Part of a small language model's weights.
Size: width 128, 2 heads of 64, vocabulary 2048.
Architecture: rotary positions, no biases in attention or MLP, capped logits.
Training: a variant of Adam for these matrices, 98M tokens.
Each number is 128 + 32 x the weight over its row's rms, rounded and kept within 0 to 255. Layers, rows and columns count from 0. Numbers have three digits each. The size before them is the row's rms in percent of the matrix's.

# o: layer 2 attention output (transposed), 128x128, rms 0.055, rows 83-127, columns 0-127
# v: layer 2 attention value, 128x128, rms 0.0528, rows 84-127, columns 0-127
# up: layer 2 MLP up, 768x128, rms 0.0946, rows 0-7, columns 0-127
# down: layer 2 MLP down (transposed), 768x128, rms 0.0608, rows 0-7, columns 0-127
o83 098:120157170123112149128124142162141094153134116111083104178112131127127116136099112134188088112123164084072172086089108123101096110104176190097148085112153115133074081104080143092180181086133102088081161149208136115182120127098115139169158179133076115164127171117172143127072124065136135129110154138143148172152169125118203162093130082128062143122155123101173136143134101184163169139150
v84 103:131095121154113139127155146116100129105114122078196062166117105168207080142115130118146146099117095160157123132182153157145129207103119169121144113095180174165186172139153120133143092142134136125176189092153124107174122107161167097121093175138096116063119078166169092123124121098141118126126205084129168142152153103112211153094141108109145180130122123151173142169140161151071177107131
o84 105:120099082176089152141139062162117157104146107139199157120143168125175131187143092159198130106146093194101118103133141118120145100124123152094111128104092088165166132149143070141144108035132149174076098152084049119129106151103121175151122125091114126166117148095136132143103123147145195126162089131110172108147187129183144128174131082040113165152151166124150124140146123115112146165086
v85 092:171118105129110143151089146101103101168117078067111097134149127092109122158118154167176183148122161091077106074144173095167132130109130174147127091105142188156143144107153174121124070181133119119121128125171172122133106102096123128178106147152143178169135062103114218116160128151142079176128095133119173079124119185130070084136113059081132166151165140159126136111162180107198128155119
o85 085:113130122066111132134119118133104134096105115148156099124162110128141161147074129159094149152159083096158126151139140150092199103083156160088166055090133164151137112100125175150166118168150110144134151176135123138129110114155140173124135128053112168141133149207207083121084090083099133154137119180082053134162092084109144135122156100113129159187178203093164063122140089149153114133115
v86 098:186092122121157138166117092135145102101130093173116127115120128138077112133154179095117179103159129145092100116106113126102091055143102193142119226148087138142033118121131197087125174096125125144133104118119125146124179118170133172072163146072141093113177090113094120122124145126178140119112077154059106113110101132116162203104135122091161140130133109121068131164127109130116199101161
o86 098:103137146100216086158121164067109117116106164147219161140089120130070119124090139133131138134143168065118111140174152147146145090135115058102085137153135145131159151108114109103085164113066106147197130137095094142072090117168105117064137119141145170172127123160087139121114175103112081126113107161146165142086098107179070123159088159063106079123139138105180157118133103079125159133144
v87 094:065111080120145202112099162134151098143116149119173107093101126112125163121116101118147177126135116165129162156094134095097147111140149159108106090124078130109123140115160082118149101117157123125139191124162124113079174128130074128143210122116152083194140193149060163107161147119113133090132148146151124120119073142090104117142144108087171099051157055119170126187093164047168084100113
o87 091:137159105148144177159129138093159126142101125134151077133134143098150091119089135133161132138128100081164168063169135130133110114150158182081148167130153199158111107131058166124122127106085137120140083114103121197150102096158167144172094159121143076190077182151147154131173160055077125100099163135112156215118126128115145064147135164171186108076115143146152162139146140140129145138198
v88 094:171112140097106095148115138145116150112122109057093105071118160171136092135151122168195134145108136172176188108137141152159070178097120141126103162159150112086199170149200128123133093116163159106146148209100132134149088150103138127121175171137096154088143078143106137113160113118077170074067116118132126138162202143107084088088146142141108141096082090134105124143082163147070172133131
o88 082:176100122158160126168196074157118098151116127098188172152134088125154168132188092112141094110103128151114180081127117076149115047069100118138159087161099114147128084161141164140140108121144152142071125111105105118087136127134119139099133066066105105128132104118177158152104135180114177189109118153150141095074206169140113152108160158140127130144119150208177140102165128153100186134103
v89 088:128174113123144183112102129117114176087162115097122159153130116141129122128140163180037094123169123119139110141134120077132158136144129090094141163116095105151106121122100123121158110152160088069116202176126074125120102052099145098085130148144154184119161138123210175082089119152145185193111166134122078121131165154139112138077170098061136178093111112167135136188157167165082123142135
o89 084:180113128138149153118154079124126102120162102085101140120087177111134106106091145141138105096109057130173118175190166131151171140162105138125149158060090104094142126109102083137139132108072119156136073110069056127175136099136132123164105135149147064116144069153157157099106098120134117106093103136153204114146105082150105196079141115097188138110142128150081107115180132046069104129122
v90 102:122152104084102114124172123114152095170147140158115160108129133105134166136121132124103127137150136120113080113120138091093111161152145123105127224114115162172157114133103124126128162044133124060194104180132124105093161172101186130116153098169109122108078063116095111032147135155102160074131185079129119088148121093146176088220119104168133175110108149063129143156127111110132107167117
o90 103:089147114110085122163125112120128076123192113164100139108133114124167094132151104099040096148163150128099063135141159150149114104082170104178137118093135136184130142163178153074080091192141146154070058157157144061098106125097106111139119111145122060148148084160141166169154118134131097091085118085143205113136150149099088085164155092151148124164100133150111065126096117109119155157161
v91 093:123130140154112078133127170155104148132074124093222115146135108075126131130119093079098078105178185090137125137111149162166130148071112144158132141101155079147111130139143137091076149139115128131081097080115090130204200155113147140105141126156152162087152151138049112072133172162100129120124070145183146190123167080149161122073110081141104115106167152137173143073113105111176120120104
o91 085:108094128168122137108131158104110112084037160146101115173179141137105120122133103135121102127152145147058182070045181119136107159089119167102124090168069116091120107066113115109115052142130067143174095124166166115142131156149060174127074139145118175162123169109090111197131168140146122129110127152098116092126164200152082102115170116137140118112127146143103133112134145090088130176101
v92 090:111108233133159130126121071147177138153164128160126098117136159109120086140149139028135136114142102038087128093152146101140105133146141141169104111124080124158137115119123166117146183138076159111087104116126146117167150117227094155148161142089176176188131192140092106136112070125117181136140118192089066132094115161114126128100107130164121143116098092114114098127173133149128133174138
o92 095:130154170119161152116070149114138136117126123158131097130161173124076120116085118161123183094094180130129154114158104140134115110106098134083168143139163110173101162078167080151153153157086163092131191135164103122076160099102077130127196084138159076152096136164118078129194167116192124108093159189135085159099092074134071143106118123115125113102133049107114179118100082155165087122096
v93 087:114145120099195087104128082074143174105155151108144139068093175116085169092109140169203122127163105080105101066186161069141112146159128162144090114146164131136210146148103077138098135149121097115134140143139118155130153111141125186099120125121130134161127121118187170140197045136148166130055106158168105122155177135125104184117129093141141141086138129141126139131122070075183127140137
o93 083:139088132137154156069147174151082135168096184154122147193110148164153143106170166159076122130096141104123169119181153115112184153101103119158162111135092161150106156152136122154143158110094109104097072076159106114188210079078102106116059096097108054124133100164147160102175114095115111093171173125086118135120076109069080083115150125107112163144152152098163098162113148153151121136141
v94 098:112132168096137163150073139128121119069125124102128158129130145043178120096098182144155128126108044114112139107111116090186172115166132114155128156107187121103133143137147073116135086135136120137055119148102144101073110143086104125148111087168150113030172133132189148082113115149119104126111054115108066140096151134118125045102108113171121144063139142167131125131122134143172156087079
o94 100:174107119107050132161160105172181034156132122086068179138068119155130152097153137110152110196141100135127126143113170120156119116148034140133152117150124131135150093151123121157106155111095089147126106102084168145113157135107104127091128180143178079120104155115170080165157145077131152096109141160100132094105032123107118124173159177185135150088154104122132124094126181099110131111088
v95 106:083148130143141106104142098080133167130175129113149133083151124191086139103138128075137143171159126124055105082183123100162106104177101115127130104078082194096091101096103095157126107128139135155090114136108120111125141106184155141133132099097155161180196117145098076141166114048128105119099175128112123112122137100101087174085138138159118126123166177224169173124060178149107154148113
o95 105:091146119126186198152133186139140156193112113088144121150135129166134084078162157226167177094100100086137166132144088132096099141121133115118129125121180089156167127093081112120114178094070143117187152137155129122158100154067135154137152111120074115101099127134118151145086114172215126124160130115158108124111115102151165136136149079067100170108107126086156098108134135158160142046099
v96 100:141107085184113087116145128111120086118152070088122136163104183174119105094127164133141131113131160158130165174130091169115093104116144149105155152133204107133125142098098109134117163135106104123094107088106028128135095135155133138109063161100124127119142183154210097150156125181164083186115117166083109124125185114118076197134191168149100041127154111144123111129164115170123109159149
o96 111:096129160125160080131100119151126148146086092172136187081194098139100143133158161080150134127096111178095133136165095079106133187182142113123124116159066102096189129109128167142143102092160109188102210053124153083143157144150096101123122134152125104100107090116094168099105130168125142129151068125133092109128064176120145187099056125080160127127099167117105085121081117103139169149109
v97 103:184151141144119158125138121124104065135126131104087131132145105082115135155125102175145164108081061125122101182123110103125127165154167120166100169137210097149116145129141098138195106153143169108102119206087150125094124135153127124134145115111167119114199130117127086040135172091107112157083199134101129142124085152109166111074155138073087080176046130084135137103117096118168077140142
o97 099:187178102118109119183151084159137145130087180107102063064108157141134173142147143047123165110120122103118149139153092159150140153107072107165177125157129156126185089110106182169109118105121158147107051100079161156102119149106101158099162098170169093147126100158121097074140164163113106167114080130137160166106091109146131111123069151204160151103147097104081101142082106102100143133095
v98 084:098087143174114173145126077176102090116150145132195158172164118109157082085105195089188151121094179134149133105134085210152071125159103157136103146103106121073189131141117109133139102104162150137121126133118133144140093106173124003124119139142146123122107112131161147169092104094163102126170123144165106105122119137126155130099140094120141093094121119151085141145109192136227108163139
o98 093:129084119185116120089088099115112148100089080143164121134097089154108095197138097071116145148125102155129130146140164134087174101122130118065130102169134140090152140134157161133139108147111066145163148172111038153111113133125121176127110154099108170108103176143200130165141141193084169088221117120077143122171089158160077100155146182131138136110114143144073149108171088096151120155090
v99 092:105147095114120133107138065080135112113137115156081142110097193075095136129156080189073121096069157136120109115152123117088088146124155115199178135125126106072103164147095161123087092055147164125134132105088149106123105131147153115151071021141110101113088169141111097126173147114147141080113139140107179149106090129138177094142152152156119138145137115159138124104159056159054172135088
o99 087:090149138048134145182110093116164099091134158122131109061142115136170084093165151131129115150122147073157146156068105079163172125135156104137128109110148111149148099175115109108132197109127158060075162140180143101102194156139174152070100132121110175161143135127113124115077119126180105148115101102103087086168173082154109168120066108135114146090144079131128127091098200161174129126175
v100 100:126092151141158144123108135131123158134101133162134109126158092147148140130130191090141101121172163151077176098160174101116155077128087167124134125136124120146125143153185148120128126204169189164174118085172112127149182162105124121128103093126120152105080132096056151117103202129170150100120180154158119141142128125128158100008087143093097124209148108127102167108162121094180092179145
o100 095:098030130189168154108099168122113184132069164153129081107136152092108170173094124082100157113197177117136111121117132143096160118086168161104111121096121167086107110092094122090158099158146174164153094157171146126138126156121144159094082138069087176075094133126119116115177110125085128145117160095106132166160196166178106079112139178105120142121116148127134142103176169065112145104110
v101 105:144151152123108109127130157097111141102183132212205156139145131080193111109171157107110153124139111124128177121119132109151080132127142134151121154135159138122102084120103073150165134180106132206082142142135108117064108149223112139104137148112147179134180163121149156045127124120126157185075117165066119149138115166143112115075157110145107123132063068098173102142147114142134177078134
o101 095:149136152139158147158147065170121142154131126126136190122109150130154085075130112128129114131080150139146152193137103169169122077142070184070132142155130116101198115061142152108117162133063128141160197095127108100174155133147102154157140168172163062141143126144113090145102163175138127126075108140153125138097067120145104109122031160090094153151179157130101126137062158146104105106086
v102 107:175110056151075125100102129121118171117139096148124113178137133110118150105146120088132148135100149113208123214120128204091096138115114167216078156100132127119141137112103092107122148163121127138123150062102144123166085124101151122152106125127116079107107119143063133124171137150125100104121024127121155103105099111145068112094097126148140109104125127052097130169097108148144121040180
o102 092:063132163131183057105096105096107098108071139169149146138138082124107066084170161117128142157122095162078157115158170132089090133168159125089127058150191119069129140113150144165131142120142087146090166167151139114122139169184146153118118164119183187159144187100144138172112102130044152167100078117161147132153143144113123132145083110122122130149163168131106129088154164159084162171165
v103 104:127094105143115125090176167137110074104187118095157114159179125144086122143130133150126135154207201112168071145092131160138084122097145183101063110113176170155175107102161151119088097089124081141121160097140103083119143126113144099220137163128103187138100070142102126197109106118153069153105101142168145123123121168150143144127133144116141131080110065133187135119082174152157119146158
o103 107:135122080113123113072122133084131117115119105126127138183187094112121135172106133123107123146123082142166147097186093128126165072099183130083099081112177113151121130154166173185151132103143120130104141132165109099206124128164118142149147083180078190127100112162091141160079132203138134185135038129080104092118141101138148104155139084074112149123059208100131108149142096151130154132142
v104 103:119137106125120131144113142143210057201161100128210136098117106108126108108135099105104097118175155103101128137125139141086188100142136145078139152141092177135100062141171137127165086141111095048064137109104094182100171129129143117084149073122092123146103119122136109105143118133174153091169107062158115118115103112171159132107067143149164116072122192153157151190136088121130105078123
o104 104:105139079160135113102150184121156097127140068180076156173139128206079069171102122148151134145151160156150072118132138107123118143124157137107108139093134125114102123175138119123121112173104117169156021096124144149112109116112107139141064191135190124121138114136148157180159157111114096124109098156130158187202138093124111083118120086131132123095157136139146178151148096053102197178092
v105 103:106117131160073111168098131095082150067128142114107108168124112186128116093159155107143163146087052115098130175121149132162117154140158132153177116099164177176132143110098107108186145056124146115112133168161183120059109123155105119174100127167145104125166120167133109118044119111115103139074162122152136186091151149145130104084055125192102082115106098173101135129172158120062128162111
o105 096:124135155136088155159124123148153104162165112073120144059112113079102113178152120124139166174126103178131110162133159146096078150168051116160145214195112103173158103163153105222097144088098139071093142143106119133128128113098094142162193119134133138119153116120136082114122112151160138140177137160090130106118100137118149131177123088190080083202163089157130067118094109119112119116102
v106 104:125100159099155093089136106100135159147129173121082140116118082123089085090117179072120130095121108103138081124152163182133074171113058145115111168148115157121107141136130120124099195099123112189124051136178167145150118147157094113139144115173098103143169132145165097159131058122125160159061090188090129118135123075127147157129177145093097058146139127184069122113148097123106069068125
o106 107:144115166143151087112152173153151163102109133058157154191157128129136132143094140140076187070130108156065117117092175125097153139148077075149090152140081093145187132123170137069093151132078110070123179176135092106129197164103148137119133130127115175115103156115117132111097172140138085129183119131227110159103095179139086136144108117131066111170124121071131124108089138163133097143132
v107 091:110118145173110065128132120190164155074202148110133110169145083195113146134112093144112095115156158110148129118134131121124167090061103109179148143098146110075157084187166156159120167106137109124103225138103152106144165117149186120120116137045133116147097109119185136151131123148133106119105155133158112130148098087113177150165091154151114163055160124200147166171104110117105085129085
o107 095:194115124152105131103163119141093141170124084092116123108079196105136069178174125145125121132156142144097086042116102121090118151126158147076128086141121123168076146161149108141084124132141121146123090104150125154105139150136118120194126205135164140111100124121059103137106127177133159125190140165117121118095165091143034143181166111106149122109088147189137121170136165041096166149118
v108 078:080148145126163092127106151163099143042111139104096125117111183136147169168146071074110131128088133087124154111114108125151166190150106105119149137140173083122132104141050144140140165176123084121139146086090140131141082146120133136106114160044140126112154064089177153194094089156080096128048147125148134149138115110147150149151088107121133167116160134144101140165099013152133145143127
o108 076:156117128114105138124108119164059165143191103114131200128066141108203139114199133180141120157139140109063119088091139103164165126150111094148160144115146144153132172120143069187069143116144083157141195121161155141163106114141143124164143163125133100097130103158098163099152144125161144206185171056102141125064147083095116131129158110156120168141151156164135074174111131099108141145158
v109 095:132159156152100117116143119172090153164073038165124129151128133091175126187104028216111111146151141085174164160101116126077141111124125138112132092086135126155096164118114148110125122166171136171158171156144115143190108135087088148063135107115131157118101107119099186190169118113156153162156122111073120158096137135159120128185139153147158145144100096075160118127161171105103154113073
o109 091:092160130136114143160121075116094172071102180151086076119117203146120133111066143106138102149106163112154139109131083146198135121146137208145119101098100129085079115128139152111178141145206139132127168124230128208158118111187159112159153122141111126100144089144114126135130135085054105183109139136154169135135204129115137173097155157110166094102160104155142151137148133108126128107150
v110 095:155155121151162158193146121156176107142119101092160146156149095149191060098104096092131171147133110126202077172150160101134094110091165142055142160079112125110150156152173168110158100134153134081139111082128160096164131143165156146107177156053075164124084141130101124132112090146124141132142085144158165121151064119125102115095093127123107101076094201184143165137138167122150181096111
o110 089:121106126148181132101128132125107134144092136131141081157064184138091095143161107106188136118127120166109115142135073128177137115142138178108108107093127066112048093102145132043148119160138074146114108140074105145132131187062093097109151150102158196116103164130109148162126130065114105157118085161129187190184165109153104086179143092111141135118123130128151137105166053106133174163097
v111 108:149123159124172112109110123127208192124142104143102164125139120120190118124174139103138151097151131115101118119149129143214126113103124155126069158165127130105138111112121174126105157144136096160105093130153101115110127134195118090134132168068176131100149128073165119139197137158135104123101151125163131000138113141127138154135114106127122165101187100235121117121166128068074140178092
o111 103:116083178154154094148162135121035189141115119095120123142101141121124151116105126170122098092222158074151126107109122150175162088112100176114109122109139145190123140104181090064115144148086100191120150095082120130117134087055089094141115204135136135091111120157132150136080127123122182160107167167109139134131087116159079149114117176107122090065128180102155105129150131116169120080148
v112 093:149160072165114100145123095131176129152162143119136153158099122127121157115124159091154161111135138188153117151105135130119159085143138103119128107037080168115115078083082095171108107125093170146121114176110141095213155138131137125152114168091104084112112090150178063152116129095090130176095165111113132169112144086099076148099096156116152074189144182144146132185110078091204108178130
o112 092:165093112121153163132145191154080166173101106166123091091121118164097082120129167075127143136125076163129108120179074195084062140176126112193182098159136072126181161122156121159109179135176093146155097090118121113103079106165163152124170121133085120116093105125126192143109096149096117135155136096186125109151124163118195120157113098117096202111128129104137103159151110102127066109157
v113 103:187167165113153103127121156138174162089153122100144178135143152120147121113144111132087107130125124127139100194118151143123124179096152156125119111183100151137118092177125180094134140158118160128091087072110145164128123117208145134186116130098102146137178088124203110131091111086126143168050198102080132161096136168143216214184139137124096172105104172139096123109125129145165109087119
o113 091:173180097141145155105114155186118153115166113125105163166139174170164150160173143147131160071129159159125127117105067113165163112115120087165115148129119115106121151122162132145087193092135151116139153172070137079180143087088096122092154150136125139106154110183054091106141145180131127188140112090127178077170114068151096096085077093101085105136182097092162131140178110135176119176095
v114 092:079198171139167119172154101122124193177099084114162120099145113168143130085112123106166091163176095204104103154111148101134137057104154151138119154183142087124148209132148135136149097137101158108084112126172092111183141081113130130086159107111146126127126185140127092186157101105179215142207093111172120132156138105161140116117156146103142131107160106147150146117119137097172096140173
o114 089:136068117126161151093133178120157127154039161106079055169161139163064172100078168098117116095125208116136114094142120130141137126097146158130109138124098120078097132103135141109187107075107142131136067114113091162131140124144098091137079065143113115100130129122141129120186109102048085088147161122087134172159164134163149095106162193090137093072114115126134195131127145091143115102117
v115 093:094145156122120121157133172124096133187139144102130142108102093107208080136140093115145146147143142142100136062140123131145093105125128151079119176113132159101141092132169099096122086165106120045130144195104095170133083161076121108106158138111133143095130136098067164076087085157119099120138184135092119112120199101089145084113062119142135188138103035089124156168129163108199125122101
o115 092:132072125147134093142165063177112115121156068128149149125148135174138139100152105155079110171143121140126127167131126140139147099058104175107140135131075166176122107175155127178110116138143096195161127158083160095078068089109128167137081144082121108113135094180179124211147164116173153082147147148146175174153140110120141114163154142159114140135087164154134163141193057124089179122092
v116 095:105166178192117097096143050150143147141144104119106141151141128120077070110133100197149159095100141150124111150114138107180104161108150158156100162228185126112128176095131119124099164138105119093067055077139121127133123147177166193142128134159112103131188151132114115171149097143142092109106146114123115189091133181154136120104141138130134124123106081187062110188102139123104083167157
o116 101:124041114153170079158088113094095128126091120126074132107153112176098183099156196089116147125126148143126102110155135124151150154162146094122217088120097102102169081133175119181145111074139145149154124114094119118146208145136091125088117095119102183121115090134120143135163151151115169144150091141161111091122134070141085079150085166124175087156139111088148093151094120082213156114153
v117 111:088116108092113093119129146147096100041131093074144112168099141145123096132184182164096191139125131129116110189155126191156068179151123166161175221109155148118161133117152152115100114123128082152075102053157114137089076138132141078145139125121154088154112113151177086143102111087154158130151076151158126157151148102117093161099187126147118108100191105152087139147131130139106077106148
o117 089:144160066121101098166176111148164125098158089052160205108122052118110077156136132114118111165123056144107144109109166113144122132165120079157180154150142104135160141166126135184122127072080060073138165117083072124128130071124077049134140111136155099129110106145104143148100141126148136126143080140110089148090089106068102140184092090118109116129153095122109103106124097188116144144098
v118 101:190150118134127065117131101128187138124159151159109124105135164090142175128079101047191111121088098103169109167078120153127112131164125157115099088149079084066184105163131168131076096035143090131152137135116106104146112142156073105128123145112139054149106103140064162138150149115132117158096136111116159144142115109185140130156130102099136122191081155095128154125108156076058176144128
o118 104:151125115165107146098082126051132174162124183133101080177068093109134135164094124148125143124095142096175150145175041161154111125127116115196129123105171203149131155153115144119091152124168163064075123139129094143117123127114103095169134142110109177104110157183167118156108149092066102126123121112153158153070120118153143146137132127156114133095170108151192192182136176165140132115204
v119 094:126146149165097185137134155137127074147144112149083113141145099093111128138127157113115102131139153081054107158155154156099124179126176138132113033090082118136155082121180152141135100159099110114150060181093077178126068112183113075129182111109085128121141123151140194106083116165149176132126138146098165114119120148154083167148093113111150107131144143096164143087097183104193157147200
o119 087:152233103109145160113099116137133143082147052178141097136171186121146152167055093172098173131124127072106131179142098158120172097115121136126181119114176119115149130161133131150163127160135134135108160138098131090150118150076103117079124132119129158105134175221090115125122141153084169133112092152144105116202133128096130143057157077124126153174118151124134111125169042157136157123158
v120 103:090130180101094173154139131103142103060082141099135121158143117088104127114104181133134139126152126096099138111100200143141162146152153112178083166159162116166118131111123162122139139154117134138081162133078172099071072134162097096139130177174146068104140172103146096118095063176130067099090058114118115100134147083146100115092158109157118156058213100173146127113120141136178085154163
o120 094:156134141120124111123179124120179140079169051059145144150094079102124153129132146155122116157091121153090103133091187124118141181150066116144112130135164116141174130120146134218096134089071042161154105123069096092112132143131093123102165159169165080135114134133134104164176121140115167132129151184082105099120067129036077157161107110141151145098133105135092084113125097101086137121129
v121 093:160142092117138148114128164138103147174143100129148133137136166145082181122140097040127065085067116128124153129155149171134180097092115166127081128154089082119153188118120124167098079167117151164134164174125136091084127126077119150126114115061183172148136104123117122109179191085133094137174113142113177109131029155136106094125150128114118107130085137093211117079119078131102110155127
o121 087:108131145154171103116077157100104141167094171140129070121126091121160138062092102106143116097110174099131119132137069066110133116056170156108083100096170131087146105056093129059149091196156180147150118127199169127173142150148112161116146148124143107095136167154163093109070125156103123180105130131094095141112160113135192149082125124125102124073067138109135160138116194116093155136133
v122 098:077154119132214129175114193133116074088141133158163126103123142189117108098133221079138165121129104141109132155085116108136105137110110159104113220111150106141139070106102102144139124116148124097098128182134127085156126115091138175099203122155134115137154112138135138136149077156127121053087074162155049146133134111133063150138139115154084146047124160155089100144116119124113110136166
o122 101:127133126081115163116115172106127098188105101134132154147084121093101090086151100109145122182076113140071084084167198092185142078128122098143161142165131098131134117129108102052079143112097152166145141107098104073122147104101116070134103146168088088143094085179145142126143139133091116146156145182145182166087065146168133081140202148124132104170113128138097079109120100065081145141094
v123 092:106127108132098191110117160129152094193142094078130109087126145124201135138135139153126116115105179165139136159120101131090150133128131126192140101136125105165149140154159048071100080142122155139157131114189100159071052118083066144147099122129068184165089122119137160112175169149133140159100068167144162135145102135110136079193150115105145181190102144066127149120087128126124141070128
o123 092:142140092070124170128149102159151139080078182129114138157182153093152124107126105102155117099140064079160084135108121121101143101062173151127137133134090171067088155132079203099157093152148161149090168121129153096142152143186110092131115123127138154139140131168161129111124129096081122112109097058123090185117175095108207134150110125156178121138148119130129191113148188213162169138119
v124 104:150136125140090072120137147101142147096120119097153112122169102171157158107103076074114207098062192107147170125099138153094124140163145157168138109123155166172141161163128133131150127062141127208168143145126177105100110091175121162125116170126103096158129098139101204075171092155097166109157161137184141161133117167139157030179126142117121130133115098139173125100139100126164187150139
o124 097:056131133117120141125090117159123199118144094086158142120139164100127088138104144121184081107144146111092146134152057145105132099141159145114153093170131173107116145113158145135122126133145159171108137167209115169170120168132078114116143104146094121169129196164143079172140105148136077203118133096047125143094176128118165131119093103147149141252132165131115143120119160170167121143175
v125 092:151129133116194118131111138151069074158147147132155106153131081072195109135110152142196090123109124094063084126112142128115111150134148128157146109043142158070100137116097148120138086073155106201137123144196093111153149134131125120120234152135104153111125076146148181108149149116124094112100103142149122138132134123122206091080141072100168133120194113112138144070168152109149144150098
o125 093:150169140137085160191127121089126120075096195137120095159093125105129126154061111143147130157183096078153166135129129201178196056118131159110180082151111171207149121100093093064096143078084110088139096162119107183137117151120148139146120165165105143160156166146122147151109124139088118158147116159095098164099126150149193142195164103101116106122148147101147160157151109147131143116087
v126 103:116139115141099076114091096194140124052174196066184148124113199086094168142142196106066153137150104126125146155119129120136118128116166112093100087113102161168080116114113136122157121123138084156091134161183106137111123127129111156150136176187120157145103193118114122141108086155155151085074134115130109200148140162112130177087128148099106127169118129080117090129129151103214160187140
o126 093:164099126143142217117139083144162180137109120122110141159133125085188163139087105158125083123108101129124141116201086171135133139135168118193103205185119094134091150109113098148098169144115130071130160148106093104198086065154096091096153093112090088120157090104127137136167131101193117124112085145136100158119075119154094082126106133140098146163170153095133116143163071095118070106172
v127 102:087134143151147185134126189154127190079128119109199138156111103103153162144105091117147189132154123140099122171129105128108192150163146105115099095116205157130113117138115103100153133178121128134154110209133139121094120114054145143140150117064162125118147137095166162057141235163118139146189136176186126134113106119153116085061093081088118155134137106110115134104161101136158135156146
o127 096:130099132138096084124113124134098110141106166158055087069134173087160150111130143113113111151170121073119106135141148210095164101094133185083169157122122150092105144100077143073145118102140074184176062114118149166134103122158103146147112147179153120105104118132151109081114117119150127130118155121048147132106118131149138133115159135196138089188126164121078132114139092047053130200145
up0 099:162150095122114167186117116154129136126170120118155132125111093197140128156140141153064124165051151121102163146104138135083144108169097054144141085111107074073157132174191090170104116126118109107076098062061140124142112125111084115137148163174157046187085093151165087114135148103142116136158120072100143147096127080107081154132138144132141166156143093088101127141142091094176159165134
down0 074:179040136119124113143155114143152115193112104143139148168057151123077145106099134121092127168190133169174150119088149166145081132104087099145135150122127163161130106109115123170137135192123129162179098120122181182171118131161157097055122084132185105123138154144083138131146099120145182209102072091124132186120140073086147149112141110142120095145161075101108121110109189094102167144136
up1 103:145168143108113085190148073137129106112138122129114107104114116129161111151121150136121196183114105150132095152042115172101131177131117114125151178183126058169130146178177103170115130092094105105140100117161093123145081135161106087152064120101137079117116090143137118132161141089144084064091166155162161100114176130116120108188160030176101123100132083119128118077074143112145110142095
down1 104:100111081089183082128084121085107065108183165153147139127150092110147118156129120138088127154107123076116089110094109126114143112165158089095120152209091089151139123145127111158142111114148114084150074166133086175095102158103078087165091094143154107105160090110106078120160125075123087150138097106151132119079217170144184148094120093088161069120122154149099108085181132134185097168117
up2 111:119110118091089116130152112176145146138198060081137170133148108110118103160148146102136136118057063127157146106128163112157140146110146138094118098131129134154074134099086170134112106146099098069079151119108195093146071103160115165090157141145101123147144099159116124107169107124127195048161124140170089106127115036117089169086084106117092181134151106138129104173093133196181140091128
down2 100:159086103061083124165123138107156117180184151043100136191156144068112104191076167138102162069102144123119133127186137092136099148120184128157165110077141115161171111070125093124124105111138175092181073158142092174106167135106172146151140169171144122135096151118059084145130135149165141161126115092092136076155116125144129144140140094146099098128160163115128166091147170123170104093117
up3 089:129142103113113110196170098122154072098099135142108180074101171151143093179135122110130150154133144155126145122097072142139162106112103136073152204146146135099130146142119077145101105117069107116119200140125123145109081122112140126154224169093128137166131101117169095099139113156139125060123116124140136157113144145119121116183077135095172153121109102092129072065086125207097165119036
down3 082:130087101143096135101121058131217134097056150053084098155177118084129173128095150096113116084151142116146157063096097155126146104135093185121128129139177138155144117076093107189152113180088139092133115147118125159115150124182171136219157143084130079100120146095116118139108079149107171112139126093099123079141125134104134164151157149184132115063164143170096126124156112124106144082129
up4 096:091111080086148167165141087148167126101106074075171138138128087198145152128121166121101139154069067164190107158102138159117112131176148150059118119209110117161128098150121089150098145124103130171105088086098087128089098112118145138119110144105075125102094156145106157087122080093173109137115112109167188100156067150092145166141140059147168107158133160126122117170103119059077120139126
down4 081:087101159124120136166138142092115111130093144132205114149106112083080144114150131111234129116121123145168155139063169124158082125150133157165128086118121146145125116119110180172106107118107145122125109092068171156121111123141173102107140077122150131112181161165158120093099099062157134146096101182111142174156149141166146148098199140162060065085096178150124107057133155107148172093084
up5 107:097157143105157102160139090149093118073185044085107147131045078122124114170177084134181118129148147093155149118091122178139181122209100116124115089141121100141093116165172132199131174112124133145187127138096152117079134086150100170101135168146161150185132181169124081102136179128165173140168086116110130136150117132118166121108082118111178129128165103114164139128110141118063102141150
down5 114:173145155175171107079086116114142157126133083166080092135111163131124119108099209149176099163127109145153154096112158156139134147110075117147081144127127071086080148076141197154160158176111165125208121092144204133050159152162118155142134140073113139094164129093118154152113172102115155219102134143134115141146104129116153112191163147143129086125169094145134134120122085111085135122095
up6 089:122125094083123111152132141177127134138155140157149166091125175150156095142248095154151157151077123184136100167116127133112082199148144152115121107146132103163078161145162111109107125159111101118169132141075186148144116105133086138109183225089154106120115140195130166125118138128133137126194148097127166139118164120093110073170142097110186137138089104192108156122105098193113147134089
down6 077:169090099061109115109143164174129133143109155114121075159158155116179071123151125112107169162116165122080080119103141166109123139186124108122162133076172113166117155144161191110154100162083086148046173093153147063125157122143117139156146192122133150136112095111131106151166108134107160059174144131095136135162081135181206086156119137154133137160097178115186077162140082132129113117154
up7 102:150151081101086072105181110172133133132164114114180192128116092105121124138160091078138157142082040134054117107106133119072119134144134094153100098079166116150127140135157115182084128073101132158133182148114108131132124121117106066137204146167170155125099162121158134148136129145171088175151144147160100143120137117068137180169078126113105176144166146173124100092078078154099086123091
down7 110:166116129147174188132155141095110139173120086152145184158160066096196106144105137098135129177098050196123137093162166080056127145116177064116109110131141147147140067142145110147099163085104140141138148131154096140181138102142177115166140118105146160144145062168186127110156149140087108150134173119124114143082131144047125147178104132143115150164082105131072140121112132120121164063134